config = dict(
    n_layer=12,
    d_model=256,
    n_head=2,
    n_kv_head=1,
    head_dim=128,
    d_mlp=768,
    vocab_size=8192,
    activation='squared_relu',
    norm='layernorm',
    norm_place='pre',
    norm_eps=1e-05,
    positions='rope',
    rope_base=1020.0,
    rope_fraction=0.5,
    qk_norm=True,
    attn_scale=0.11,
    bias='qkv',
    tie_embeddings='early',
    parallel_block=False,
    extras=['some layers without attention', 'local attention windows', 'shifted keys', 'capped logits'],
    init='trunc',
    init_std_qkv=0.0376,
    init_std_o=0.0,
    init_std_up=0.0376,
    init_std_down=0.0,
    optimizer='muon_variant',
    lr=0.0101,
    beta1=0.93,
    weight_decay=0.021,
    lr_head=0.00864,
    warmup_steps=102,
    schedule='wsd',
    decay_fraction=0.693,
    decay_shape='linear',
    final_lr_fraction=0.0,
    batch_tokens=[32768, 65536, 131072],
    seq_len=256,
    doc_mask=True,
    train_tokens=477600000,
    steps=7635,
    dataset='wikipedia_en',
)
Each number is 50 + 10 x the weight over the matrix's rms, rounded and kept within 0 to 99. Layers, rows and columns count from 0.

# layer 4 MLP up, 768x256, rms 0.188, rows 370-397, columns 0-127
51 45 51 47 40 47 54 45 56 58 58 39 47 56 32 47 36 58 53 70 38 55 60 58 45 43 54 50 49 57 47 57 42 59 67 57 49 37 31 47 31 61 48 47 57 59 51 50 57 61 55 55 44 43 38 56 52 40 48 53 56 61 52 53 63 58 47 44 25 47 40 48 41 48 54 30 51 29 45 52 52 54 69 28 41 53 40 71 44 58 44 41 45 64 63 38 40 66 41 60 39 59 53 32 40 41 50 48 63 51 58 58 51 46 50 62 45 40 53 38 60 45 51 48 63 50 51 49
55 40 50 40 43 34 58 58 61 37 67 46 56 54 51 55 53 35 52 46 36 56 44 42 36 42 27 36 34 29 54 46 42 42 47 44 73 65 57 55 66 47 50 58 34 36 36 44 59 60 60 47 39 55 49 42 30 49 40 60 48 54 45 62 41 65 27 41 46 47 54 57 43 46 55 47 56 51 31 61 67 44 64 62 44 54 73 64 53 66 35 30 48 60 63 57 43 51 48 62 49 53 24 50 53 30 42 62 51 55 48 63 44 31 52 53 65 70 45 44 50 55 32 51 41 41 43 61
60 60 58 52 71 39 46 55 55 53 54 32 32 52 27 58 45 41 32 69 51 49 62 55 27 40 58 76 62 46 35 52 44 52 36 40 54 61 53 60 41 31 44 42 46 35 56 57 59 35 60 48 58 50 58 72 56 41 62 45 54 66 60 37 49 49 52 20 53 57 54 51 62 61 58 51 46 50 44 64 53 38 57 57 48 62 49 49 45 29 64 63 56 43 73 49 47 60 53 66 55 32 55 34 57 32 32 56 64 50 58 35 57 40 71 50 32 36 44 57 52 48 47 67 67 41 52 67
65 28 50 66 47 57 65 66 49 47 53 51 61 29 46 42 47 46 47 44 49 32 48 60 24 37 41 40 52 57 35 43 66 53 57 52 61 56 61 59 46 44 55 51 63 67 51 33 58 60 47 47 52 47 68 60 54 43 65 45 50 54 60 51 35 51 58 69 50 49 41 58 56 41 44 44 71 33 50 56 32 47 43 59 45 66 42 48 30 52 53 44 50 73 53 72 48 46 51 55 63 60 39 36 35 57 40 45 45 47 53 50 31 32 51 43 57 53 36 38 26 60 58 52 59 48 48 57
59 43 53 40 52 54 50 34 53 48 49 48 49 50 66 35 53 55 47 67 65 49 53 49 58 49 32 85 48 56 51 47 50 53 52 47 67 47 60 50 62 53 46 69 55 62 50 43 53 48 82 50 49 44 32 29 39 49 44 54 55 62 55 54 52 71 41 51 48 58 33 40 45 41 44 47 37 46 61 50 49 63 50 50 50 32 53 32 53 53 50 62 49 54 48 49 55 53 45 54 34 60 58 50 41 47 42 69 52 39 56 58 42 40 42 66 58 42 34 46 34 61 40 36 47 53 41 51
43 46 46 62 50 69 51 55 42 64 64 47 69 70 37 43 52 67 39 50 57 54 47 52 46 68 49 58 51 55 45 51 34 42 39 49 52 49 44 52 51 55 63 53 44 62 46 52 43 58 47 71 53 42 31 56 43 58 42 49 42 53 59 53 62 52 45 56 17 45 47 68 51 56 65 36 52 42 40 35 47 48 58 46 57 35 43 49 41 51 29 46 60 36 34 59 46 59 64 54 44 56 56 29 48 49 49 38 67 57 70 39 55 72 54 43 63 67 50 69 48 39 67 41 38 35 58 53
47 62 61 71 61 55 50 49 44 65 44 60 64 48 51 54 46 47 42 47 47 51 55 49 28 46 53 64 43 53 41 49 43 42 47 57 44 58 63 61 55 41 41 49 50 45 64 49 49 58 64 53 73 56 44 38 52 58 58 58 40 38 64 59 33 38 40 61 59 63 26 52 63 54 46 40 62 50 54 40 36 52 54 57 69 32 74 46 49 40 45 53 55 58 46 46 51 63 44 28 54 43 52 47 47 45 56 53 65 50 59 52 57 51 43 58 48 36 50 58 40 49 44 52 60 66 46 48
61 43 50 37 35 50 68 56 35 72 45 56 33 52 40 61 51 58 47 61 44 45 50 40 44 51 64 51 43 47 60 69 51 47 66 49 47 47 42 43 43 54 62 46 41 34 52 63 53 53 31 56 50 49 28 51 38 49 59 40 29 54 58 55 67 39 39 45 54 54 47 46 42 43 53 52 56 49 61 46 57 47 71 46 58 54 41 38 57 69 64 59 66 35 54 34 31 62 50 65 42 46 38 63 61 55 36 49 56 40 39 53 62 46 56 17 38 61 49 47 63 64 56 53 54 61 37 42
43 43 55 59 31 55 73 60 35 49 51 44 41 47 30 22 52 58 54 54 60 54 38 37 39 49 46 51 69 74 59 53 57 39 69 67 49 57 54 46 29 48 65 59 64 35 49 45 63 32 55 49 56 60 67 26 26 43 54 37 64 56 52 53 37 56 47 54 52 36 54 38 45 68 44 61 69 31 50 75 69 46 49 53 46 77 34 45 59 39 32 54 66 37 55 37 59 39 47 71 30 32 61 56 20 64 56 60 56 40 55 44 51 49 41 45 17 51 33 61 50 55 48 43 53 50 67 41
55 40 61 48 49 48 36 46 51 54 43 47 66 57 49 41 46 37 59 49 45 45 55 51 47 51 61 56 60 53 56 54 49 54 51 56 47 60 54 36 54 56 69 46 59 49 44 52 42 48 59 46 38 46 40 37 43 44 56 59 48 35 53 42 42 41 39 36 61 35 60 40 37 55 53 53 59 51 51 44 40 60 55 52 66 52 47 51 37 48 42 52 57 32 51 47 41 48 44 45 56 41 42 48 41 46 42 38 42 34 52 62 35 62 47 37 51 39 45 44 61 48 49 45 42 52 50 39
39 44 40 59 58 63 51 49 50 50 53 53 50 54 69 58 59 51 52 50 58 58 55 37 65 41 61 55 55 60 39 51 50 57 54 50 57 54 51 41 41 40 49 52 50 49 60 62 43 48 47 51 56 51 49 55 43 58 47 55 57 59 45 47 54 49 45 49 50 46 44 36 37 43 55 53 51 47 41 46 56 51 61 44 59 55 57 39 54 56 62 44 45 39 44 54 42 56 56 42 42 47 54 45 51 52 65 51 49 43 44 40 46 47 51 58 52 42 51 48 43 47 49 50 49 55 46 56
69 50 39 58 40 42 52 45 58 38 40 40 57 65 60 50 59 48 48 41 66 57 53 43 37 59 67 61 54 50 46 48 42 54 52 65 50 64 49 53 59 55 35 44 51 37 57 42 59 62 79 54 55 56 74 54 47 52 43 43 35 57 66 46 34 47 61 46 66 41 33 66 58 53 51 55 33 40 49 60 56 46 49 52 54 53 37 63 58 61 55 47 39 58 48 39 41 46 52 53 54 54 33 61 42 51 57 54 72 39 49 57 56 39 52 42 44 36 64 45 62 45 50 35 66 42 47 73
56 54 53 50 52 29 52 46 48 39 43 47 68 53 53 55 51 27 54 47 57 57 54 41 37 64 54 57 75 52 37 61 56 50 59 51 48 61 48 49 47 33 31 53 45 60 46 65 48 50 54 44 47 41 47 40 58 58 52 63 48 58 41 56 51 41 40 35 51 59 55 61 39 51 67 55 48 55 50 51 51 36 60 75 43 67 53 25 58 33 26 52 42 54 41 56 45 43 57 35 55 40 32 26 48 30 41 34 46 28 62 68 52 39 42 43 52 67 72 51 75 47 61 39 35 51 44 38
44 53 48 64 61 51 50 52 49 53 47 44 43 43 62 34 64 53 59 55 47 45 48 45 49 54 39 38 71 55 48 67 55 38 53 56 59 41 54 52 39 46 46 69 45 44 60 59 59 46 59 45 30 55 55 53 37 50 36 54 53 66 44 41 58 42 47 50 57 41 51 45 73 46 56 51 57 50 43 54 57 59 57 51 48 53 37 52 47 49 45 52 40 46 59 41 45 54 46 51 40 57 50 67 59 52 40 62 52 47 59 39 63 68 54 32 46 48 44 55 49 58 41 66 57 48 52 46
54 39 43 69 43 49 59 65 53 45 37 47 33 49 37 49 56 52 54 52 48 35 53 43 37 54 37 42 67 58 43 58 43 49 52 59 64 58 59 54 59 52 65 48 58 44 62 40 58 60 59 57 42 39 39 60 83 60 51 68 55 35 37 51 63 41 40 32 60 36 41 47 39 40 58 53 40 37 57 35 44 58 39 55 56 44 62 45 60 38 49 56 62 37 55 48 43 37 56 71 55 51 43 76 52 64 62 49 43 44 58 44 63 52 52 37 48 57 61 62 36 62 84 47 69 51 46 47
51 48 43 79 42 41 51 55 52 48 64 54 57 55 51 45 44 45 56 50 53 49 55 56 40 35 60 52 64 44 48 52 38 42 52 36 51 43 37 50 57 37 64 35 51 53 56 39 48 88 55 50 28 50 51 47 56 33 50 64 40 46 44 44 48 47 71 56 40 58 46 56 37 63 46 56 60 44 47 49 39 46 59 50 45 64 22 45 42 56 25 63 27 60 70 40 36 67 68 80 47 52 40 44 57 46 58 57 80 56 58 59 63 37 32 47 64 61 41 29 79 40 54 62 80 49 45 29
44 41 47 52 51 52 49 57 63 49 54 63 42 52 47 41 56 45 58 47 53 63 65 43 48 46 41 33 44 56 61 60 41 59 48 52 42 57 33 54 43 52 39 64 63 43 47 57 56 55 58 53 38 37 61 62 52 59 56 45 45 56 48 50 54 61 60 63 39 52 53 47 66 55 63 59 36 49 42 57 54 40 34 45 53 40 45 49 40 40 53 56 57 62 47 64 61 45 47 35 48 42 42 42 48 44 44 64 43 52 62 66 52 51 42 58 52 58 45 50 41 44 43 53 56 51 70 61
48 61 47 50 62 53 45 49 45 46 43 42 51 50 57 43 47 38 55 43 43 48 63 52 60 68 64 53 56 57 48 46 54 46 64 51 61 26 61 48 35 36 46 44 56 53 58 51 50 61 58 35 45 31 52 57 55 71 65 46 38 39 51 61 61 64 50 39 54 60 64 72 52 56 50 56 36 41 56 61 42 47 53 75 64 39 63 43 47 47 58 54 65 39 42 43 48 49 42 53 52 37 51 45 39 51 41 48 39 54 64 50 34 50 49 56 49 38 52 51 57 62 45 45 59 46 51 42
74 65 51 62 39 41 47 59 59 43 76 61 29 19 52 54 67 40 52 47 58 44 29 53 45 54 39 47 50 57 33 34 39 57 46 43 42 63 44 51 44 53 51 67 43 44 47 56 32 45 65 48 34 44 46 50 53 46 56 54 62 57 68 60 44 48 65 51 50 40 46 59 54 37 63 45 53 39 51 52 50 52 54 42 55 46 57 52 58 63 65 82 61 51 50 61 50 57 59 32 52 47 48 52 53 49 27 62 46 48 51 52 56 51 36 39 58 58 28 71 51 59 47 36 46 40 56 67
46 68 49 69 47 39 63 44 40 39 52 36 45 63 43 47 45 46 36 58 46 63 55 46 45 44 47 65 60 53 52 40 45 47 37 42 51 50 43 38 59 56 67 41 36 50 41 38 38 51 57 47 55 37 39 51 65 35 50 39 59 51 58 56 52 61 51 44 35 70 48 69 43 42 61 51 61 40 23 57 51 49 47 50 44 64 66 67 53 32 65 61 70 56 46 49 38 41 61 67 61 48 40 53 56 45 53 80 48 63 75 50 50 56 50 73 66 61 43 39 44 51 34 31 60 48 52 49
44 59 50 54 62 41 65 48 41 60 51 37 57 45 51 62 59 58 38 48 52 49 64 42 55 41 57 52 39 59 61 47 54 46 50 40 40 62 38 49 51 37 36 44 54 24 23 44 51 53 40 25 36 54 42 51 69 56 58 44 64 48 62 50 46 53 65 40 57 58 65 46 36 53 65 59 38 43 28 64 39 64 39 53 49 35 52 58 36 50 24 53 45 40 66 40 43 40 69 34 51 44 51 58 58 17 15 62 71 45 73 56 50 50 41 65 50 36 62 46 31 49 39 25 67 53 37 59
47 53 45 67 62 46 49 49 59 40 55 45 56 43 44 51 53 47 49 62 46 50 43 52 64 43 55 55 45 53 38 43 57 55 43 56 46 57 42 44 49 56 57 52 44 51 51 45 64 56 54 55 41 49 59 59 55 46 52 39 44 45 59 44 50 46 36 53 55 34 52 42 49 49 50 50 38 62 44 39 54 45 48 59 47 50 63 47 51 45 38 56 49 33 53 50 47 45 44 41 51 49 44 44 49 44 54 49 59 43 33 52 57 43 48 46 64 42 39 72 46 44 44 54 42 54 53 55
52 75 74 53 51 49 44 61 56 48 41 45 51 30 60 59 56 59 54 51 50 75 51 71 61 44 47 64 32 33 67 55 52 40 33 53 78 39 49 38 40 70 47 49 29 40 28 38 57 28 59 49 56 55 58 37 52 54 48 57 49 30 48 62 57 64 48 64 52 57 49 29 48 48 56 43 50 34 71 49 40 40 52 49 54 67 54 46 54 50 52 42 52 51 50 58 54 62 59 69 44 45 69 43 47 52 58 55 36 26 65 69 50 33 65 54 47 52 61 57 54 18 46 34 57 42 51 60
58 39 41 52 42 56 38 35 37 35 47 67 60 59 51 54 60 42 62 59 46 59 44 58 44 61 38 36 42 43 62 57 48 43 42 71 61 62 59 78 60 40 69 54 62 62 52 46 44 35 58 48 25 37 35 66 39 40 46 43 27 71 31 52 22 54 46 48 55 47 35 54 63 45 41 49 57 49 62 41 51 49 28 52 59 45 59 43 35 37 38 60 60 58 42 58 35 44 39 58 46 61 38 32 55 44 32 49 60 52 56 57 53 44 49 53 42 37 51 64 60 52 51 44 52 61 59 49
34 50 57 39 58 51 42 63 34 42 48 54 57 64 54 58 53 42 45 55 41 52 45 61 55 69 31 58 44 58 39 52 40 38 58 39 46 66 50 51 89 61 59 48 56 73 39 46 45 45 46 54 24 56 42 44 44 51 54 49 47 63 62 57 49 49 57 51 36 39 35 54 74 59 63 52 57 59 42 51 52 51 52 37 42 59 58 46 41 26 43 54 66 38 61 60 56 62 55 50 58 47 50 55 45 39 46 52 62 56 39 55 56 41 55 44 45 58 49 52 38 63 50 36 58 59 58 58
51 47 42 61 29 43 34 49 59 59 45 40 66 58 47 52 30 60 61 51 36 49 48 40 47 61 49 48 57 50 55 27 24 47 43 60 63 72 50 64 57 39 60 40 43 40 43 55 38 33 50 46 36 48 50 51 47 82 52 53 42 38 40 58 57 42 63 61 43 57 43 50 58 52 56 51 48 47 37 38 54 52 40 58 54 58 47 57 46 45 55 30 57 35 48 45 50 58 51 63 51 52 47 51 44 39 52 38 43 56 54 42 47 53 46 44 32 47 49 59 43 53 49 47 37 35 47 40
61 46 63 48 53 38 43 43 38 45 56 60 52 42 32 33 44 42 59 45 50 51 40 58 59 61 54 45 58 58 53 57 51 55 42 53 47 59 58 43 61 46 33 41 56 54 38 66 51 48 59 55 31 65 38 69 51 58 58 69 59 56 44 39 41 57 36 41 59 63 62 48 49 51 73 55 39 46 56 47 42 38 48 47 38 56 56 66 69 45 54 44 62 39 57 40 53 62 44 55 43 59 49 42 44 49 54 52 56 43 37 52 50 41 53 48 61 59 50 53 34 47 56 33 56 48 56 46
70 55 62 55 57 41 64 39 45 62 47 53 45 54 60 18 34 40 52 45 48 33 59 51 48 53 39 47 56 35 55 49 41 62 47 20 62 69 50 64 43 54 33 51 51 65 47 45 48 54 64 56 48 51 27 55 56 49 54 63 65 60 46 56 50 39 25 59 51 14 50 66 48 64 53 31 47 45 48 65 57 39 52 32 53 66 48 50 70 74 41 45 37 62 48 68 46 44 50 60 60 65 46 46 46 45 56 64 50 70 53 42 30 59 44 57 64 49 36 44 54 45 32 56 37 48 55 59
# layer 4 MLP down (transposed), 768x256, rms 0.108, rows 370-396, columns 0-127
64 40 52 41 50 55 48 62 46 57 49 43 53 43 51 31 45 55 50 58 52 52 58 34 38 48 47 40 59 55 50 47 62 46 49 40 39 42 51 48 58 42 48 49 53 51 47 56 46 46 53 43 46 58 48 47 49 59 51 56 50 49 40 48 52 61 65 51 48 44 69 47 51 42 49 61 44 55 32 45 57 49 51 64 48 52 56 44 51 54 53 53 46 48 50 43 49 46 54 44 52 37 46 48 50 47 46 49 51 50 44 43 51 55 46 39 50 55 51 61 31 46 36 48 44 53 60 52
38 55 58 39 39 70 53 58 34 34 68 62 61 56 51 45 59 36 61 19 42 48 38 25 43 52 58 55 44 38 59 55 54 54 35 54 44 61 51 51 42 59 33 39 51 62 35 51 51 48 45 68 55 45 73 53 52 55 35 59 57 50 41 44 45 52 40 38 75 42 54 47 35 42 47 52 41 43 61 77 75 40 55 53 66 60 47 50 54 55 50 47 37 38 75 41 56 59 51 56 48 77 46 33 42 52 37 46 41 53 45 44 63 53 60 67 50 32 51 26 49 46 46 52 58 58 46 41
49 30 59 50 57 63 60 47 56 54 55 40 48 45 52 45 62 54 39 67 37 32 48 73 50 56 41 56 50 68 61 52 53 61 50 36 61 58 56 54 56 55 23 53 64 59 39 48 55 57 41 36 53 46 48 41 41 58 56 57 36 37 56 36 49 59 51 59 64 57 44 60 57 42 56 72 42 52 42 58 58 62 39 40 49 51 59 41 49 56 48 48 62 64 48 48 53 50 49 68 55 53 34 48 47 46 61 63 50 40 47 56 43 47 39 42 53 43 67 53 56 67 42 56 43 60 47 52
47 57 53 39 44 45 53 38 54 51 33 41 56 52 53 36 46 54 46 51 37 47 48 59 47 66 64 30 57 58 58 58 46 74 53 51 46 60 39 43 33 62 45 51 38 32 44 23 59 48 62 53 52 64 62 44 60 44 26 61 52 45 54 45 58 52 44 32 62 65 54 48 60 47 59 39 21 86 60 49 35 70 39 47 29 48 55 52 53 50 40 43 55 53 62 36 52 52 65 60 68 44 44 46 53 56 35 55 51 52 46 52 45 44 28 49 61 46 44 60 68 45 48 40 52 57 40 46
42 52 56 55 38 68 57 51 58 38 47 44 64 68 54 46 38 63 62 57 42 56 65 43 61 55 51 48 50 55 50 38 54 52 42 38 60 55 44 43 56 53 65 51 43 54 50 43 45 51 39 48 46 54 45 44 42 55 58 62 42 36 50 52 55 65 57 69 56 35 57 60 51 46 53 38 55 56 51 42 50 49 51 35 60 62 54 37 38 38 50 58 59 40 37 44 44 41 44 37 46 40 49 55 43 62 42 46 49 54 35 56 53 55 58 51 48 59 42 56 31 49 57 54 51 52 36 46
61 49 52 49 51 67 55 46 33 48 46 35 48 35 37 51 63 68 51 37 46 48 68 40 49 50 58 40 48 46 65 72 59 58 48 58 56 57 46 52 57 60 45 47 48 36 55 57 47 54 55 64 62 43 43 46 49 51 41 49 56 30 49 54 65 47 40 43 51 34 58 42 48 53 57 61 47 51 51 41 56 57 63 51 41 36 37 57 45 42 45 49 59 19 59 48 43 46 43 47 39 37 54 41 51 41 42 55 67 26 43 29 17 57 50 51 51 49 60 43 51 66 45 49 51 36 48 43
45 61 39 54 36 34 22 43 67 31 49 46 38 63 49 60 36 48 44 43 42 55 55 50 45 66 55 69 50 53 25 59 59 34 52 53 54 56 57 49 53 62 59 38 52 31 44 53 54 31 45 64 47 55 49 56 47 49 53 61 44 53 56 55 45 41 38 55 66 60 16 43 47 59 42 54 53 52 54 55 42 54 44 67 49 40 43 61 56 58 39 56 61 57 54 43 36 54 43 42 47 41 41 50 49 53 54 48 50 46 65 58 59 43 59 55 40 31 59 49 60 45 24 43 40 72 49 50
51 45 46 40 60 59 68 72 55 55 57 57 56 52 56 46 63 53 47 40 40 55 59 48 46 52 50 58 42 40 58 40 68 71 42 62 37 69 44 53 49 59 46 50 55 54 41 47 58 44 43 41 38 66 46 31 42 45 40 62 54 57 44 49 58 62 58 56 43 47 48 49 58 58 57 46 38 42 51 54 51 45 53 34 57 52 43 56 66 47 45 54 56 46 48 54 52 58 48 39 42 43 52 48 45 49 43 48 32 64 49 54 50 41 44 49 39 49 53 46 59 48 59 45 46 69 58 49
61 43 44 48 49 53 48 53 47 55 61 22 35 61 60 66 67 64 26 57 55 55 45 55 44 50 39 73 64 36 57 54 51 44 53 39 37 55 29 42 49 54 72 54 45 33 45 52 48 54 49 46 38 65 54 44 52 53 52 73 52 36 55 34 37 62 45 57 39 44 49 39 51 38 41 44 62 63 48 67 61 62 49 63 48 47 43 72 57 44 47 48 54 49 51 45 34 31 44 67 10 50 61 66 51 41 65 69 68 16 46 67 47 31 56 33 45 47 53 39 44 41 55 35 55 51 52 46
45 58 65 47 56 38 68 53 46 41 38 45 58 51 54 53 59 47 51 23 38 43 60 48 50 61 45 41 33 51 49 48 34 30 41 46 57 46 41 64 48 53 42 36 47 60 39 30 57 41 40 58 44 35 64 54 65 44 46 47 42 66 53 57 62 53 49 69 31 56 45 63 51 44 52 51 57 60 51 51 57 51 50 49 32 59 42 58 51 51 46 44 40 47 38 48 39 63 51 61 50 58 56 79 55 58 47 57 46 71 62 50 65 40 49 39 40 60 52 57 34 46 42 53 49 56 44 56
60 46 54 44 38 32 47 59 51 55 47 47 48 42 39 47 39 38 42 77 55 27 44 59 27 55 51 46 59 51 53 45 43 52 47 43 27 36 37 67 42 72 43 49 45 58 44 49 60 47 52 52 26 45 53 42 58 41 56 58 49 67 56 57 48 41 54 60 41 60 51 68 60 63 37 49 48 46 48 64 38 50 49 42 28 55 43 78 43 42 42 52 45 56 63 36 61 46 39 63 51 54 55 49 27 39 38 49 32 61 53 62 57 61 50 54 60 55 46 48 56 42 50 47 46 75 55 36
48 71 54 63 66 59 63 47 48 58 57 44 36 55 49 48 51 59 51 54 44 35 32 49 64 75 70 57 48 56 63 53 55 58 52 40 49 45 54 43 35 67 51 44 55 62 67 50 52 49 57 57 31 44 56 68 42 36 52 37 30 55 45 62 56 52 37 61 46 36 33 63 61 49 37 53 48 50 34 39 39 39 37 48 62 56 62 38 65 52 44 51 49 42 39 39 61 54 38 53 58 32 59 42 36 35 18 48 45 56 51 51 39 53 66 46 58 48 54 46 46 40 48 38 58 40 47 58
58 32 63 50 47 51 63 48 55 39 47 33 58 56 42 42 45 53 43 33 51 45 53 51 48 39 45 48 60 44 61 59 55 45 55 54 46 61 50 51 50 56 52 55 42 43 52 66 58 66 53 58 59 43 47 50 40 53 51 52 50 51 62 51 37 42 50 43 60 44 53 52 39 61 41 56 51 60 44 35 60 59 60 52 56 36 50 49 57 47 54 49 38 49 42 55 48 66 54 40 44 65 56 34 55 36 48 41 35 49 55 63 25 53 33 45 52 71 65 35 58 47 75 48 45 39 42 58
51 49 62 34 40 48 67 45 46 36 35 52 55 42 39 57 36 66 54 29 53 47 46 76 53 55 56 65 52 50 38 44 75 45 30 35 53 45 50 61 44 47 51 40 43 50 35 39 50 42 32 63 40 53 62 58 40 55 59 45 56 56 40 30 48 44 48 61 44 60 49 57 65 54 48 43 58 56 36 40 46 61 41 56 74 37 51 62 63 42 48 55 57 61 14 48 66 48 74 56 57 55 51 54 56 53 61 54 68 45 51 55 49 41 44 47 49 43 56 40 34 48 58 39 38 54 28 47
30 47 51 47 70 45 69 50 39 42 56 48 42 48 41 62 61 48 30 51 43 48 57 57 55 49 38 47 49 27 23 41 56 51 70 56 42 42 57 52 67 56 36 44 51 49 58 59 48 40 66 49 43 61 46 29 62 35 49 57 52 42 41 37 44 58 42 41 68 46 58 49 47 55 56 49 57 43 39 56 64 60 46 49 44 24 44 34 66 48 53 54 46 59 58 48 52 40 44 61 60 28 41 57 40 58 67 51 71 56 67 45 91 45 46 49 64 47 54 56 28 38 38 38 70 58 57 72
49 56 53 59 47 57 60 35 44 53 35 53 59 49 43 54 44 57 33 31 48 46 44 76 38 59 54 47 58 54 67 54 49 60 50 51 84 57 33 48 64 65 65 46 48 32 56 35 48 46 44 50 64 53 64 57 44 46 33 42 51 43 56 42 49 58 49 44 58 53 67 36 65 42 50 46 65 34 36 47 58 53 53 46 46 50 62 56 60 54 49 62 51 49 50 54 60 78 43 33 39 74 55 61 51 54 39 73 46 40 47 48 39 48 60 23 47 48 55 47 42 47 51 44 39 50 61 31
45 48 41 64 56 52 82 48 53 50 21 41 51 67 40 57 60 47 66 14 42 55 53 58 56 46 29 40 51 54 62 51 52 60 46 37 64 52 63 44 46 54 53 64 46 38 70 44 60 49 56 40 58 43 49 58 64 26 57 45 56 57 45 54 55 47 50 55 52 42 50 39 65 49 44 47 54 58 46 49 36 60 43 42 53 43 65 39 46 62 56 48 61 40 48 62 51 63 56 49 58 35 48 47 50 58 50 47 51 50 45 44 40 60 42 56 48 53 38 44 69 51 41 51 54 87 48 46
48 63 20 40 66 53 55 43 56 47 21 30 43 39 36 64 54 55 53 29 47 29 54 43 58 66 61 56 65 58 48 58 40 55 51 35 55 42 41 56 52 46 43 53 49 45 55 47 77 39 47 67 42 38 53 59 43 56 48 65 62 53 47 47 55 58 44 41 50 66 55 79 51 46 50 46 49 66 82 46 54 61 50 53 47 49 60 59 71 56 37 77 47 39 40 64 52 65 57 61 32 32 30 59 57 43 40 46 33 46 36 52 52 41 43 41 46 46 58 36 34 60 39 46 65 53 54 51
55 48 63 55 30 60 38 67 43 50 43 65 52 57 58 50 47 58 57 60 48 55 45 52 45 35 41 25 69 44 63 48 53 62 71 47 43 57 52 50 40 59 41 38 64 55 44 45 65 50 37 49 47 62 42 40 51 49 57 70 52 47 54 51 66 38 37 55 53 40 52 46 37 40 35 52 50 62 71 53 60 38 60 56 56 36 40 21 50 59 51 32 55 73 32 61 72 66 52 51 60 55 41 44 30 42 60 46 51 49 55 41 43 37 60 53 59 38 36 49 56 55 58 68 52 54 49 63
71 32 37 45 41 43 49 46 64 50 53 42 46 47 51 46 63 56 46 60 71 54 54 31 42 56 50 54 53 51 67 68 64 53 52 46 51 29 54 60 53 37 79 33 49 42 60 67 47 52 50 39 44 35 31 43 64 69 31 77 68 49 46 56 42 61 42 65 55 60 32 31 51 48 60 43 64 40 49 72 54 44 59 57 53 39 46 50 35 42 32 43 36 55 48 64 45 39 51 60 53 40 65 56 71 31 46 71 54 39 69 50 30 44 63 67 38 51 40 51 61 52 59 48 54 23 50 53
58 26 48 34 54 38 81 42 40 57 56 57 54 52 53 65 40 52 63 67 44 53 40 36 52 55 60 62 52 60 48 30 63 35 64 53 51 42 52 58 53 42 58 56 59 54 54 44 46 31 43 43 67 60 51 57 48 52 55 47 36 46 42 62 55 42 37 60 51 36 49 37 45 38 34 55 48 53 55 47 42 31 33 54 34 69 68 52 45 39 57 41 42 46 38 45 41 45 63 44 77 44 37 32 43 43 40 57 60 55 40 48 64 47 61 55 31 43 74 49 49 45 53 53 53 39 55 63
55 54 71 40 35 60 49 50 46 41 57 58 44 54 37 56 57 63 59 27 49 43 73 44 39 47 54 39 76 48 74 46 42 29 55 49 67 42 57 71 62 43 50 48 59 44 55 46 36 48 47 43 51 54 36 33 44 60 67 68 62 51 43 46 42 56 62 54 44 62 42 56 58 50 52 45 57 22 43 52 51 61 56 49 60 70 41 48 45 47 53 42 41 56 44 44 55 55 57 47 40 47 59 49 35 45 27 58 39 61 61 39 32 58 46 45 41 69 72 23 41 56 69 60 64 57 62 49
58 72 64 56 44 55 52 65 36 31 43 59 44 42 49 36 67 40 47 52 47 54 33 59 45 28 47 55 60 56 50 60 63 65 42 63 64 53 35 34 39 48 33 62 30 35 36 43 66 46 48 57 52 60 54 51 43 32 32 56 36 50 57 66 53 53 55 48 53 52 58 43 39 54 55 60 62 56 47 44 54 49 54 43 49 39 45 56 52 50 66 49 44 41 33 62 44 49 56 42 61 38 41 52 56 45 38 48 56 51 48 64 38 46 60 56 46 73 49 48 56 59 48 36 42 61 47 47
41 39 53 41 59 57 49 60 49 53 48 38 46 63 39 38 56 39 47 49 66 53 50 55 55 37 49 38 42 47 38 59 46 69 51 47 59 43 46 36 53 51 59 60 46 47 41 55 43 50 47 56 42 40 36 50 28 57 65 62 65 55 75 50 60 53 48 63 50 44 50 48 47 32 58 38 60 45 34 51 54 43 48 50 52 31 40 51 43 50 42 58 58 48 37 71 47 44 67 61 35 51 51 29 45 60 68 43 45 51 51 55 53 42 54 43 45 62 51 45 35 38 47 45 34 47 60 66
41 53 54 61 51 46 57 56 47 47 37 40 49 50 40 44 57 51 35 24 62 69 63 50 41 48 47 39 52 41 52 62 56 56 42 46 60 44 55 48 40 68 44 58 47 41 52 50 57 73 40 61 49 42 50 49 43 50 30 43 53 57 52 37 55 65 50 64 35 59 61 33 43 43 60 51 53 61 39 50 59 39 43 49 55 53 62 45 37 54 58 42 65 35 43 58 29 47 55 57 57 46 52 45 64 50 54 49 58 48 48 44 36 53 34 45 48 37 37 44 30 51 54 55 49 76 43 45
36 34 54 61 69 50 34 54 35 37 52 65 58 56 53 51 42 54 46 48 44 30 54 64 54 54 44 61 32 44 34 59 58 64 46 51 64 55 48 53 41 59 38 52 49 36 57 44 35 65 52 48 56 69 50 64 37 72 52 39 48 57 45 61 48 47 74 48 46 66 47 63 54 54 58 54 64 24 34 35 50 35 56 56 72 15 40 51 31 76 63 48 36 55 44 77 52 60 64 54 70 57 53 51 40 46 33 44 34 53 34 61 58 24 47 53 52 66 45 54 42 58 49 64 49 39 37 66
48 55 43 60 53 59 67 48 54 55 51 41 51 43 72 55 52 45 47 36 49 66 55 48 49 49 31 65 49 52 49 53 45 53 47 63 39 60 50 54 43 39 51 62 43 40 55 47 45 44 55 49 49 37 54 41 59 50 34 51 55 44 43 65 48 59 57 53 62 46 49 51 40 59 43 55 50 53 54 47 51 39 45 67 43 55 52 41 51 66 56 48 48 49 46 24 48 57 51 50 51 34 48 49 42 57 45 42 59 40 53 39 58 61 50 53 54 47 40 44 49 55 52 58 58 64 51 53